Weights of a small transformer language model.
Architecture: LayerNorm before each block, no position embeddings, no biases in attention or MLP.
Training: a variant of SOAP for these matrices, 491M tokens, 8117 steps.
Each number is 128 + 24 x the weight over its row's rms, rounded and kept within 0 to 255. Layers, rows and columns count from 0. Numbers have three digits each. The size before them is the row's rms in percent of the matrix's.

# q: layer 2 attention query, 160x160, rms 0.206, rows 48-63, columns 0-159
# k: layer 2 attention key, 160x160, rms 0.203, rows 48-63, columns 0-159
# v: layer 2 attention value, 160x160, rms 0.27, rows 32-58, columns 0-159
# o: layer 2 attention output (transposed), 160x160, rms 0.259, rows 32-57, columns 0-159
q48 102:179136159121129112139142125111139118116125143102099133106099117115101094158170115119108146121118117139144110126107147108144117099138142093078113131145111103128152103133133116079104131147165109178154106157135119137134146155103147192060175116156109133119117108213153123156167158141123111110087149115136128159146091133131132104125089094156148127135153117110100163106156146119142122104130160104139114168116138096123171156177134133136104144127092120146117111104110109149143095120105122
k48 107:163158144092146136117128114130138163120143109110094121130148081126092111152073150126132123106108147102120134144088077141131137100148091112098124136166095091107136133147151149123130127168144071164139099142134115107142108168151136090125156129154134142089126133196133131076134167166131165126085113124123127119161162123160114144086109130129144130145131150156137152149164163132127143145105115118123125139112101148120140087146118069150090174135170102115113150126105132119117131137082131
q49 108:125119127096079143125109156111145115144127112153127113116140134163147127150127125112110171127194121091114182141107142165137121117127110182158143097128142126088136132118123097117110131153072129154105106114104158111133175122157115150104105162110130093127108099127192127151136121134116132145119110127149107143148123085134111140113118059096133134100128104129073117127125079079086148167102124112114119124129114183129147166143111161141103125140147122133152116156081112111153134134134161
k49 108:129145133145124114123138083112114129136128136174159132108091175112116114099136117084101112155124109107137178139139131164127128120153136088092173091120159167131130128174158136114138120156098141178109129115145131141092139133147145129117133133112128097106108160123086098111121177115091159146133140166143124128096144119126143099126163115147146129114137106097148101120122192133171104127126167112105158135128124127119112127171158091147144094172159130068083129119175126099130085139110120
q50 100:132091156107093119126161099179106107104091103137164172166104111107117161103125137157164140074115129123157131155115138114155105174115133158114166131118160132096097115098109106109094131113108140122090137108139093152129143100099096172119105138119125153140163103097119111140139104160115146144131157103136144135138146139093152106116168121130143108116101131144112117126170150080159101124165179151106123143104127126135133119051138156109100140110154110154129137111120146136087088131141142
k50 110:151189099098177157113088117130121057146144089127146102138140135144118160104121128111126128142139130150095115152132129090163065129101178108095135132155143180153123120142133133086135130131125180088147151169137147104118140140135121092147157117131110105105149113130115107149097123136151115192114112144154123142136143148165100136122126124129116119174113102104100104112196109085106166135132113146151130132139116127103094127139121140139106101119099134112100162121142142139117113136171145
q51 104:104110084081125099113143118130163112148148116102068133120125160092121117154114112149149119168156116136094155174083135123162131117135119106157166137127147164190089137138129155086097159153143152148158116147125120111103125123121148139124093100145126110129130106140109150093093167138119159104096089139145115081107156123139137153141171149117155110156128116141119086099139148120131104123149150139098173142116136143135076106116133128147110128143143168098140122178109148119142072134126111
k51 107:142150145100116120107141102158151158143144112118140131176123124143183131132108131149143114117073114106082128137114134122139080102120121157160111118132136068125103114091156121114094117095141127139135097134128116124088124092166123156117122169108086099103142109162091126118136085106133111096135119112173100128140127143126105152137178151075087126115120162100140084154090112114133126131166149133089120113119120091123109154119122124105130172096168134156162159137145144112131118084087114
q52 100:064128134064141126109131145155103116152083091122123103152110119138127134146110148122082156115098119099143146101099135151104109144160111134132104098147128114151143151159099117163104144153103160168096111147092126110123154083107153126146107152132073116105130104124116121107071117127100160101126138143135129121115111096133144107124134142110149121067123139125105139155094150155151138140080141136109161165118144114141089144160125141100166133134123130165120106080135137125100083147138185
k52 104:132145120108096138149149157143109125082105089109107119103136119133160140091097177153110171114130185118102183153111130135131091149106130113109127087120131114151165097101119170143106098161105124167145145144136107115133101154134141118155117126130123071124182122086141088155103160157140142170157098103148124102147114136124107114175142149114131155111133156092124115124110143145159107152075175120145130143146139104129089128102115123131118127150134134157121102084134117116150116092144162
q53 113:097128075136118137148125161135102095147109133113195139118095138118121109085083134127116140148143112114091116111146103118141135141118148097130109134104145151140131084120113121144123138130118107136160216153123132124127136094115114147147143122139138136122146091111102157110114144122146090125132180168139087165127109127151105121142104173131101090123118110122122129149134121089102135138101117101141137153116098118128113173123148152089113155120177090149141067168144109161158117182108092
k53 111:144130145081086128110101162113102159105086116135130140150073120136118186151138125158134120127075110154144151161116166153125105123154104102138101134139118206108165124146154101133123122158092153087135121109148157145141105123151110127154145123121119174104157091098158120127112128086107139097127089164089134141118163148121122124114091132138137134108142143158111131120084138111110118148123127139079133123137081117126193151116134167138112156106119155106143106143130129117113120095130090
q54 107:115165127131141142139135092167112141090099154152103106155149116142117123108117119168157157119103132102147171058094146133126114116128104147167134163088121101142130113136129104124152115147135108126147119130125110129146137113081100122109131086143176119165110085078127110111142165149097086163105114113114138126142074129151130132142111115110118060094124106152144115138079140112121083135121120104142124144091136126095133104155158122130169133081125143121170136135121159150109177138153151
k54 100:119106119174119149116139091123150106136094189142092103161138154116146123121077123143135169134112121109152143122143163062094134106128136150100136115157107132131182103158115150131128133144158176139182128137125179098129135112150143143103154095156115141099102145100158131129133146128142156133089098138125138117110084112135101114146076124143119160098128105136122100117091104113114114118112130099186147098142121130137119096119166137128128152085132161099163107108107147129110125185118132
q55 109:151134115116100145112090103155123125158140110137155125097135123109094113093135142135148144119136124125088118128121110110139129107136134125137141122090134130135111126126144139146116125147106117117166065153152110134144150111129124153096081119075141179104126090128148123161150170116106168141143116094118100128145163142182086142117101146174098136119115099136135166113131124116158129142119147138089086146104190106111115149114096088115155088138163078080112166107095128100157145079108112
k55 118:088141157103143132105079073102143105160124097173152167158133124149123121100112150094148070156138192120163130126176135122148140109102115098139128120146106130148137151134178139101125114126112140161119096131140116122147141107124128142111137097076141123168083103152144139125143164112093124192138136113121130105140112111159123133139070118133103157127144121093150145127106101124138149114099144148170171145132146113128120134141128128105133142100145096135128091092126127138141146076148084
q56 112:139115109154150109072135130136097116111109151090113162139134164100134143082115140137107166141115189156106118105140115095140108150115124191111077145092113130120124120108159147159109077150119116113121113168156148146140128112150121118068083118098128125159139165136068151116156123065122112129135099108143110127129132101093103132125159112115118125165141102090173122102125158129135122137136148112148125151144105128101083126142126138135102095120171113130154089154114138129113125131136092
k56 108:117134113116137120135123082140116130164101170132114133095177079104142127082123072159163152095117144106115089093098151131129120117093145137110157185155102165131124139140135098114139139135145162120155147117137096161160133092131165136093110136122116151116125157196133159146137132130098120088155102094127110138106093091177147097143138095104134093155174113111122110149113163133142138122121162174102130110132125148124102137121119127143129106121103162091137092111152136143148134129092139
q57 100:145097116135195069138152139104136113153120137123156128097091137116124062141093162126138111159126162146148132119153157158148123109132129100105103119091165110113110116155104128130141156146097102105104118134154103142130121094093087129131153125122172141127156174113164139176190135142144102089134122163190138136154150105140135128112120121112139079177111112125130179113117141153144113140127109121154097158155105168135133084122137119141118153138107118140117115131121162122128142105154135
k57 104:171084114117167108156162127149103099145125156141116101155161104137097127117179141144146103151091165132152125115060120144125160135114121101098071145120155124119116099132093132169143114100130130129120142142131143099138128113125118147117127146098116161161128126100071096159149111122115100137119112171138147122096130123129107104124123125149137101128154089184161120124130071123142182146150125147147084144157085104086126160140132123140101087120159147150106111124101121121116151115089108
q58 099:133128105085147127171097109125112130156103098150110156145109126116109091149140147132144137089126113108127106146143158156165114161167069094136145153119093149152115127116176109114130148073078104156138140123118117144155106106145142136120121146064130138106083109120128172167145110130116136130125170105148138110127144141103150137137109160121116090119124150139132138139135132159130138118126154129180138097116094142170143156127150127137087136127115176181140151093172088085161147143137151
k58 107:176108132114194132126128119126161156122137133149121127153084121130123070147146137119115154117138154202113157124090112157135148089103130120101153174095149118145050149153116133119132140126093138168107148139115116094148125162144126144088112101101132149107126114127120136156101126126112089109134109128128124128132108180115127106129160124112105139122123141092117113130107138126076127162110099113134144160086164118144098105123078150128119113123127130126158100157124117102118151191174137
q59 107:108174142145098117134119154139154132142112131121143077133132126098182098157102152099128105108152078122114165137139107102111117105116094128142134138102139155113146110097114117109138087129110142167134131180148111129116153114078151146143113154140155075138131121122121117128137119160129119144138121133116157130144124122098134116153094104136094101148134093099150116136129178129107160112128091102136110144069108157134144152162152137105196176108152137141098140111125118129186163068149146
k59 097:080133175112059122146113184112144088141125125154123095124122139146093110139121111105124139150123122112168114154175171162153115119125108103063139166098152138115101108178144154136101150164152132144122142103097088141141175166153121141101118101132136152116102134115103151095078127147101156138109118121125173124161110125100107106123125138106108147111110131162157114142101117125129145129140157133159103172099094092131109149174096124112128161095121139144130111140133123104136121113138139
q60 107:156121110136142131118169086122139141131112131126135111140133139172118074078188149130190125160112089100091168161139142123151113108133172119151127110075150126135132138124157116147133098116135130099156115080155107101117134123118145106149149108173086127096091123109081132149111157098171068131109108117108154137105130133101136095144153120164135169135149143142081134138152125121119145110165149110140106111113155108177104143109130129142156141129122118127164152121089123131130147157117101
k60 102:156123113139145142082130084124150140150101124091114161169119155106071116126143066112097102183122110183095154120181125107094112116154139150127138110152118175138094126118100162164146158107112104114132119126120118156114137115132121106167141130160110122132127097143137131150166119154104127088119127093114114149132125107135107094106119158092094129120146116178150182098131162107123153114156111148121123161142137141172155101174142126155149124138154099113159124146146131117126133123091138
q61 107:188159102112149149085149107146103150132132113164136122113148116108114109166151099108130134130084148119136132148124090164145124087132120108142141175128165109131110131090117089122135113142088133117106110105097176202093118126160131102146125191101099127128130131098183139102157112153126118130114159123131147098098139119109139133120113081143066129137092101122102121169093154123161116143106112130112122161149123112085112135118161108142137115146149099142113109125098094154148137144128128
k61 112:112139163170142169114158165123075129113139166163111127140126134115132114119152134161108142133132162129139081160157110144151172115140098105100122146167105185116117168092099104105116121205165128134139133139140147133097129103118099144127132155137145098090132116135107064100107148141142139128099143095118110091104079099148140109153144116136121128109129098171128130114142160118119123144087163128148131143157119149162117141097117134127112125132110143113116152135157074115134126129173080
q62 096:116159130167113127140124118093079114104142104176152151111122106085140138109119140114064148108130124108139107139141098141178130155124123126153157116155151156122115079123180116145116125134131084178173143122112140151130151156115128124135137126116183119135175110125127114145077120096171091145127082152085104093117131103118100110138081078108129136161097092155131120137148137150122116086106128135085153117140126124149107138118166099134156095125150139158118152131127147121143135114090141
k62 102:159133142144083097148117120128116119171133095150124157143091168120116127100116154103098130152176130134119106126094147151157123140116100156139122075159150100100115170141152143131141177113153107129112117128101155171129146081098092156107101120152126117090153148080152134126120103118157101111127182141117094103106138112131138103119131109133124164097163154151118163155126120139174096111133106131181135143102124162116134116147153118159099126137085114103136124107143082176115148134124160
q63 097:091108145164103166154120116163085135134121132188097126155129134142119065107144118082135135121164102166145129153123082110127115103110139156128123126162117133145155123138126072090125136136148092110167120080141145176080110099146109129146114119111081148141141106152126150109147111161108137116109123103088106141147101146114161161157143120129172126139062132136114109114119116158125140124100103151123170145138113151118150120131120116133129113103159152153121149139126112135143160064130092
k63 103:122150148170176101143113171137105131133132135103119162078149130113061153137133104107121135103143139126116163124101133105098099115138121133140150169158115140124123144101157135138165178122141145127128117104128130157122118145118126094118125114102107143054104126088113170140125127164142060140145165135101152101122088119111157169127137152096120130120157178125117145088088129123118138107122151108113096136123103120167114129128095165112138144118150145124117152090148174137095128141183143
v32 111:161108126073109174101145147115145139141112156093158105115154184132162134100143117111162120133127086113153095108108129126120095130164128145153138142143166113135115158139136117086132150144102139087128143132141165148108135112115122109172142097141133138141154141124150153106166127113143098096112156148102143101060120143137186111128104163125104088121104084141107125120086110115093079122143135128097149135081158133132124122155139123143105156064135108163135085126120128134146121116112159
o32 105:113156156156128071166100146118117088162093083126081157148129094167084154145130141124135170117130163095103129130139108086111155172148118147150144109161104123131123164148151125134121145092118101106115132124106079081180110127125124124126113137103101140131125111133121114096088120100041138139117118121087083172149110110134092118124142113115137091136179125112130147131112140148147140119121119144127141111117116163113103110082119127125114113135103165133148143112109125140167150154120123
v33 090:106099135115104140124118106124142136136147130131089163131082101098136141117114124136144113189128172109130117083135121153169134126091156142130128149120109128102117097156104135152138091151116103129140120133149120091170103145126124136128135132105167167118094099132162125142105165125124100118139129142155126112167134113104092097122156141073151134184157147162117139151140101109159111097158086108115135120161127102119168124116089148143191112136097126120144150180123153117106077069131138
o33 092:137123097095095116114175109141077154151146099130142095109129138155132094148116105182150126140153083175132155177108079135109125122145087135073158135136113125174126100113135110112133081135154147140115113151136143137091152147121104127154109159146126103151135155115113122107124084125125159134118135112128107121147123114153124149143081128113098112100157134112127103156103119137113135139162121112161149106103116121113105142201163132161091146113168170112136173117149103091101145125145142
v34 097:089148161102108111084163111110071155094104102124109156109111113129112145144141153106117133158128117137136122118179170123125056160078120112089114130132127166105108129117111121131142124121172099128108125134122163140129077095096145122110104118159131180117166166132130155164165164112101113116129144109156106105111095171097123153112147124158143122097147144147160116106166123140121125120139138158145135148133103109182114112124115135131135109129125195123114149137170116123105105131156119
o34 093:118144099115125110155104154122132069127141133104111127121127117109146088143142133135116162101135147124104172170099119110100111115109171085157111143104130109100122146052095133109121174129110162118090130133134116104132168144151099147147121138143155118201122119085133101109155109140185129110139102169130113133162159093144121105130133137128086128142083127153116118125085139118128117133169084101138126145114122140067139137150174112106131103109161139114093141098104134135111145122134137
v35 099:110172081120113113087149146103124142138150113117084121110121145118151118133119115112148135091092109132116108138113160116115140115063145122156114111153133129120146154135136139140110102122144120140121137092110130149136134132152159097103141112174137120137109122115065078132184118113078120122142140158131125149136110122104119109107144160126200175105121153154183110156153096133126154158142112144130087192142112174142135149155106114154139149158101111117164111124154108120086133137166123
o35 094:120132115135105116149092153167105097095111124128165145149117079138121125092135109099112133126147176100133097141133145139171134139135140106156100168109153115143098072105112058099125103134110122106129145165158129112118155121112075188125129108136142132133175105115166166158190112119123124122140100139138111120155108181154106097132120099166124163132094134144121135146136122099125121167102144142130141120108116135117165144117157169138136135110130136181117112137139129106157165092109129
v36 098:138121161161137146131080127129155143140168139093090120130112109150147092156137114100103133074127161125141175114134145118115094111117118111089069119126139098121119123133118103132125113126130160117121085105111116124129164107084139125139132179139178124112168113134149174142123125114195131153134138090132162138139103113123102110130145141088124098107102127160104107131110081150118139117124132128087135159108121151128108104096143120146115160163163103047150090143137102126145137159131158
o36 093:097118160142061135089167160130116141114089096151153118118125156114120169110101146142102169134152106128127116105105098112154156076113151104181151152193160142112123128105150105127143101132138118137094144139147123128112138135152171132140139159117072118130112140076098107114127121139134101111140140159101125123111126129143136150105113123154158124134119131080093107155123180129153161112138170132120095116109108107134113118149113138118130119119129119169100177167116182126107102109098100
v37 097:108110113148135089122136129104139152114129118167098124066117109127112121123114129142153110144179124126108117145137135103148087117110135116114120155163086128122138114124099127153096093158170095148123113146116137072154128133134141159089138082180136158145143132103111120068150105113098126161156133122131079088140143124145113173153119172133120073116146154142130114125141158128099131127122159123140128145092149087141127122171071127133157122134195123123103154110153103119109107093146140
o37 090:162134127137098145174108106163095113063159128154132099153177149142150106122107145128125135138143182114132119144138107151151135121141115136100121108074143126138127124111140174103139161167136138136145177143129142181108152132131108111167092140116144106134125136123146134126157102107156141155137146099137141091113108110101129042135116127110143087151136115161124151139140125104156114107124104132175158086160091150055152118153139148114118119155124116155133131156136139114122119169125111
v38 108:113122103132090143123138132099120133139089138147139090134139149184141137144146134172125131146129133117142142119110129136071111113141131116121119117078167107098156136135154123154153160126086135143126099165136124121130165111169120148135089115115180111107163133152122141150084136144128091119096123082139096118128126114165103154123133082140135084109122088134112139110132171123114133152151117150088115140170152121122144186154129154140103150063116122119147135180133099105167127077161156
o38 096:093118166116151132114147131124088149143124127109108113130142133121127145181104145120128125115204113125145110127153088160148162125128089151120147124142099124158143126125101124089140125119105106166103139148131115138116153126114155131124134129107115122163114109113123121145114160157115119157130086145084190094162113117149103154115127151071164118098137138114128110133093087156098208150110115083126105170108127144127143111137155105122133109172149146118101099110137137126159141200137139
v39 096:150173077145111148150148128102165147152094130120116143087154134156178105152130151132143162127126104102119132118119159141084076145125135138178100147138122146108133176095152098110132108109124147172106139131175103122128174126109120123094130154158150111134164136106136073120110152101154121168155120157161131095102114121108123098152179119168133109113157141102154115137125144102141129086127126156134105111095142136123148126147108111157142114116142119100085073141161113142154130117133161
o39 089:117119134131127157161108131146074112115129165165119128114153106137141147148148162112174115117160114124139127155140133088139107148129144152131141127135116151097136088161115131159127116153161102110103172155122143094088108186175124078138121143138129129153134094122163118135110207116126078166090108146115133129163133105165135132152115111135078159104138087136104134094131134122107109149109133143157144124157106147089163115155143150093128165124146139174125139150119137125128142152149079
v40 097:117140133146127122130126092128091132122105125128136156153157109102086143105136070153123194151146112105125110153147152179146131115049145105107112134121077144161129142152111128133113152147106094153118164121111119132161095131118159151109105141123137111134158148122136134149148135121121139112126106134140118132139150069140083110159141149099107135103118125146090114151091138119076147160158089121144165120098166078138127139154142070117145121143096128143114173171137154127117109107096132
o40 099:116098099123062144115096088117136150123099126120135072146158104142094105139103144096154126109094139132085141101096115117132172135124096126103157107116160140073171148125105105173142125135131159132126100136142103129104138078121101106143108099159113145125113161110084112147161090157097106108102155121140140152135136138119104123140101151123158143090113164152127137154097132096149107083094126113087131145159100168106121114138134147108087141101132135109127141080120136158117128130147163
v41 094:155107115158177121159140125164123138175117147118153146139126156140153114130108126108154161148119065120124149126095139117109107159134125135114116139154148147134130114134145142103110154134142130125111116197086109107108139113125085129132126121121146121147129115111134112168097087130079102105122092120134106162128132153153160103098116100173143125146088154157172150126165117124125160179138112127067154075114108107086140126080154110151140144125116083121130092101145115143122146080111097
o41 092:109135112105138159121091138118128127146124126140114111094143099126065108152153129160138128121124137105096139059159144156120113136139172124196154142085132150132127107128161100129130120134086155157186143113114127187140100121141145124127131165125106138131178147111111134157112162101126141113132174174140155178112102133120163165143132171082143117114116085146096118118134147181151118162107138131138131122129160136089109090149111115120121141128115129137114120165156159130119108150112142
v42 098:097119150163115153122171149152168165169134129104118101091109102111086149128118096092122137119147122157093126145129148070104127110142126076110129097147111134142141130126122121128112108089137146129158125132188130099148112129194139149099109073117107140159136103141122143082119133126087114113125137100128172148122118129121101158164122084155157145156122178151104156127128164139141126160121121127130150100093138113170185136111119113098144104111117162126117126100103144147127109161150151
o42 096:154074116077149103155089088157142109109121147120123154097133115116155130137149128138152146094121106177145141117170123117101136148109086101138150163116134159090123138136158146131125128144091094154127173142142118108111151106096129080112114142157137108109082117145135075160134129156170132104151122171137138164085134159087116104112146171123105115136135122152157107107165091103140145149134122119165133137122115178138107116134113129135120125165139121162079163105147113098082127115133122
v43 090:105124094151135130120159095114095134117128165142137098125129113124120148134114108154178064180131155113120142103112147118148116126114130149132106178142121138150114136129111159134129128143133134167116124079194109136141122098077116170111111148111132092137118135139104154168145109129101147152130143143136127127103139149108084123105110150156149159133124139125136115143117131110146055181144098132138070079124098107139068124160157120128101134163104080111153146152127105125134095120156142
o43 090:152100122149120151087118177144101131134165087126118150127154106109141097128127161130130129094101123146202091136087143146154134128099116097098108106177135094096121146128152131075124115109149147156120109163118173127128164126168114153103165119170177128133112159095144125149136083142097128127115128104147132136163095078143124132132119111109130126163094122166106170113119118132177132127114120101108164124149089140117176107140107091152124098113157136125119139120129107127143154112109146
v44 093:193139067125102118136111148126134173120129072132104061147105160136116116099102127157187122154158150104154131163153149137133130116130131110110133148125110115119120156140105151161121087097102164066138119119158144159149105100163128132129115167122129114110100109128175169130144095145170136108142148122115134125161128110153142110126127134132116096143126129108093095150085103091099123124105130124135118170158127092094128119106143111115125117136122121124154110073107147166120126137125170
o44 089:141144141125128165132145121093141082153148141115169113122145105154114117098127119108114146150089127143115109133094119125111122094119088128146144122122161086125095097138136134056147131114160067148137114111111146117128110132094106109160092146102110121146130093153067108135106129116086061136121132113134135130116119123140114096124095117098140165099120159078119102128127110117163155121141127072148152103160149147179130188120132131139139109137091100116171128152120117131130097133091105
v45 102:120138134127097164097101137138145157115127132147126190123098090162152094076138134128125126151166150092132093128112131139139123121130144122139163104114121194108136168134087112169172196128079121120103161117137171137138092143133125157104135142162110108131131122141121140119167101115110110115156112094107126078111165145118095140103149137130097174137126159101090160094102109135097111120132129132160120115133182156128115120119145167115115148103096139128141153109127138100123124115169108
o45 096:118128105119116073152156112110102087158152132133104080153130127090160118136152100126139131097149133131133141153153192138131125087112131123137191145155139083146162129160125164107134117160155099113148132127177069152107116131118084097120134072157130126130110141149125170090139130123127143120103138143128081186170109114107123106133133140095110134141157145143123147109111129103162129094154138093102118178119108112127166146159139104133172116131109126111158129104098109149126133121124136
v46 091:118119047100101125127133118081110110168159099075116091111113104150170138109181145172116164074116142108165144112162124103186164106158139143116125104173123173129120132096133104154097157128107121147116129158104082135124137122140151133107136129134130107173141115156089138132110118103141128115154153147108165153126133143104140129103164123137103124083120133105121113121108161138100137146129110102112150141099127124108139140122120146144155136151134118107122119172129137157145148192138107
o46 090:147128140128128121143126139128155134062136142167106126166121115087098115160110158133178138170115085130102128160106163101106138188073144097146138165123115116129145145133163161125148078123142128096106132139136135152167135130106139147156121105107139166097123100084141154110166127152141105148114121129133130104144099146128073144156106176098120145121109165107098141115143144096119128096146121135133091174173112100168122111111137128097144136080113138168120134135122151105120108111113140
v47 102:120134112128144126147127133063128127131124190143092099112109147193129134149135119139112118118120092122133142110168080179119108116188096109138122113163112110156125148162131156134116156134130137147131123139119154114094142120120111094115130100110129081123131100105142159142136120123088108145162097117065123121132146118136101113083136136169126148097117118162162137116113161163129128108091099095101144082159152154118183173144132138151103116122132146122128143147147089127081137163126149
o47 106:133120162073142154088141110170150116127151083140103133187084080072109127171163146133103109067159128130127106143116130091181141097111118167119160143111111139104160160089099136123159142120133108174102116160102117148143124156112137130118125141096124150101163134125155151110119079125129143108132115118124115115145098142131153134119125146111137123133117115127148124146138149138127145125159173173113147162110160119090083121087163123117130105148126107085138113155140151115152105120113153
v48 101:070117134143137098144149121130088112158126143136152139147152131118115110145147182140149095097110184128129127195126095135147131109104154131121108170129078125117137134161126125104143109140103127076118106120107103108152121137183129110141139108130171144115090123124133105163097142097079136151140116104159099143138105131116099140179175124160119160146135109117157148138137135115070112122166131155093122119164083152146119099134177144120153114124103101111148113147145141162090140125132112
o48 096:128107109150084132139136125129148155131112093102158104107140133072156090133128140125122071176151127118123168111106126140104123166149138085138149091079159144155151123074114109143150081135148107181151087151149151147151098122140123110108108114112102102150166091119114134126133147142134158151112112112133168091080155096157139127118160141144092146143119143169115147138133127124099104136094155107132161139093156154112144125138137131134125098122162134120113153142153084113153091115108168
v49 104:125109153105137167127123110096114111132157119070141157107146159127143141121162109119146128115176123097123165135145140080125133147130122137113142115151175102164135131107130067134132146100115113138139132163147147136148122107115103132052114157088148167138146147139113204109104148129162128110078117148170108109104130116125136096132141133116120134130135145172116151171136139135089123166092122127131138148136109136123079121114080156117128093188144131138151125104127134149093139107163154
o49 095:091138099125118138180119177122136139129130116141088112133127138154148126145106161164110129101085095105089121141143124168152134140106124083160100123109136119096161107105153096119112157167152177133112147158167116075125154120133144110112138116192114098155133132137132085145169145137116125096172155111134134129182135133125116126173143079126152088123111127095118133110134138152130150122167107133171114144108139107141136144134139149172131150090124138155149149143120150106168122152132072
v50 098:090125113162147068155182087107129141149118134158151119100160139157167106148168184139162093100158120108120119139125160114158146112111098132122115144096131126140092157123139097079117153101164161125093110146132134093150173100158131098149113102170106114109119093144124094149128172141141154146140118138146156157140114154089132151074114134105164149089126170124099146133131103109132129148168106116105119165135121129128130148153145094139112119107101109116104123111141145131115108110100137
o50 093:133138103118120146167113153159107158146142098136097155119119149139146146156158146126136135190112094130159138114107124142065119145127145125150118136152166136139150141141103126153166091136085101112126139165126145173117102104137117145114071138129122117162157094088117166154137120129155108113116102121148095146137124090152143136159129147091104131132152129129128117137121154127138159145115146164111108133171156190140161085159146160099165097172130126161108110152127099143143108124190102
v51 100:144123095150101139143136167086132181115105167135122170113085138154089119101134143137124138142105128116170162115101125139127170154095159124145090087195130073136138090141094106157130129142120128134103098092178137105132116142139112120170113107123095118109101151129135153152137104084131122138165125138102126144139161087130105131130157152148132095116139199125138117127114129136108124154122124146099089153178104139128103129122113142141139119126100112113109110179175141119157125125102107
o51 099:160126150107111115116072083149138097121130130119124079171156148053140115121144108134137122105088113136096084134125120203121109101146120109136172133142101160157107127112140122152153115111129139120130123114094131166128159131151116136119136129144120139135149081122163134124141132175094084145132122103155136079086109102127142116116103120139094181105121120111119102123101123148135124092158169113157119100130121122140139089116134110130136121126111122174183095111132080103132141093118150
v52 087:118114120137098134118118156133157137093125136111132107136175129120128109129127113154098121117158190091135101150126112103162096165135115141114125168173124144115107130140125152169118139090111167134108123095110125086167113102098087112116107095145129104111114124118155095126130130145151097107078098123163135111114073096135171159110108122085140143153137116158150149158159107125144164119173118132134170130111097177103150159114092129140141099166112090150140118108117086141150112141172126
o52 082:135118132121098127095149122105091157129124123148113125135137133160133101156128105133098117118132138121142138075123164115108144117106165160186104091097115133137125093166159078132130148164117110136126111174147113109130152172092154129151112118179146099127132092105114139155134121076117148174138123143118099123150170123141143109141128124092164121160140104120085128126103112086140096177127128173129094103083118109157138101178132094166129087123135150122136189126120119109124152121115124
v53 098:099110111120153138147125108158148126142057133126186129146110089148143088120163091171115180107133112118170140165114120169120131122118147125114097148142142078121095143139151120151126098140130109117099123099152115135166149134114176072145142124119126135147136090150116131081166101128102109140125119083150116151110142124136157135146155131140130167086124115100152157165154069124151118117126150133142113118123092136129125149167144125148079126124143085098135110115127120098140125137100181
o53 094:137121106165100124134142139171126106084132086131103112112144146118133127129122147137098109140127098129103117133122150098193101152117068098163122124147130157116098116151119113146136185109088118112155128085108146101100102135121123146130114093121111135113096133130116107164081163122147128108070122126126120111136121174151157119092103153159115137135152080133121104143106160107143119125058145126112089135111160120173153078125176130104111107114110146113129158121145102144161116124102157
v54 113:134095102166142147168116136134130106105101184134123110153148157136141147184139154103140168108165119131148127106153139139121143123145121106125087123124126136109147124138099147117146104116114092062140108092174117177129112100110120107124150170141141124130188093168114118091155130141126136121116142119111122134137121149166093140117143111127139092069103115122112103110123144107132110140125168153101122165121139151115135136145128129113104106157148101074127093126087177142178127124078166
o54 097:093102119151110144104132118145119118175124086143118153139116130126140135132144141094132127105121112112113131150107153108173079140111096149144149158176149111146099111149131079125123177086094150144123122163095136127159157127148130105177111120107114138137103132120140174109082141138141112109162134146137176127098166117105162126103142123127120096139126099080108130132155096156105147137106144117118095138161095148164136139088137142080142180131158108171159169138129123161104080149120135
v55 087:109137168129159161142139110142143166099139187145095146088129096151126116131085101113121108176152135112124097112111149135127154103101130109132082131107144112181122087154140114142123090119146117118126149094115098151170113107139142119110139102125123147198150121144118128104119102167105112095116140133125121092097155147135130158143145118172134097149145160144126101065110114131110086151143116093155077094154142162118098133103090127131088121149124136149130154111126127151099158142136150
o55 086:146116121119122086141145140154069100111162096089101128113106095088130170116106108115094105108089134135140129188136108103165111140132134119093142113102144116099077144138118129127117162176133141141123116139126178114114125127117118135136157149144111149079130159132110145190113133123144155127140112120137132191113126098121135105101112128136103129123120102156107105125124109067138141069171130117120147099122135149142106090148152104138105111135115108178140113141142103110115055120115140
v56 088:152139147088141129075127146150171105178121143117161115143119138122099126122135100135147113098090103129124081096128067167112102114162121146157115155118123098147156097132129144133141102143134122113120079120183128105130158061091135090080144145138146136133139118169130136103115144148112103119120081115162132127100126114098145145110103139105118142135089119153158114134153144114146115142124139180120102123138116105123179131129134112159078114116146152113160167105141148122172112125082126
o56 088:114129112116130144182109132121122121169133057157102155160124112150117105144146117126070174094124130124149182117139154137144131160130075126152124106163094159137085143137115105139152126105112134131136118074133110137120097159094166128103115143122129132114095108088111140148085107099153121132170081133124137133109135146169142133107112112175144139127130109101170172093124120122141154126128132116140152133153125107111101132128115084151111180126161104091103165153143161118122152118132104
v57 102:092114134141133107121155135115192138133095103131110164063112121121124123145132161128090106138127147112124072092100197131101133094100156109138113138094193124116138148113121166159133131115145134157096109122126145138124147148125129112114119096144140092122151119116113138163150127179144102180145169124129101099147155156135078104141105089142128162128125145130114072121174109113133123135113112142102119138129112146149114130129156116138157154138116107136117169192141129112091145154139137
o57 095:130123134126097132137139101148062126147118177138172160101151166124134121119096151128161158089138131151178105184127084154164115116109137171133153140115099111110129096085103106139136123130096113100110158105147126129122146106162147148144156117121155157159081105106142148119156127090097142113134104132131097161136116080141140140102171139095118149123112125151097165157111143104157142134111130122123109159110134135132164152145130140109087103118122121086134096126143077075115133108140092
v58 103:112138144121139107108065105157121117092147151141119135113127142130131129127134143124128162158139127168137158099121158100111181168135148126120148133139082136135111183124118105170167149142153126105095152094128129139169121146111130114141109129154123109165146139134099094134129127118151119148098109108113147133125135135168127083153129081102109148136158142115146172070116136119131122092146099114104160127119115126112113085101180113109179150131073102132113150169137147093134127095172075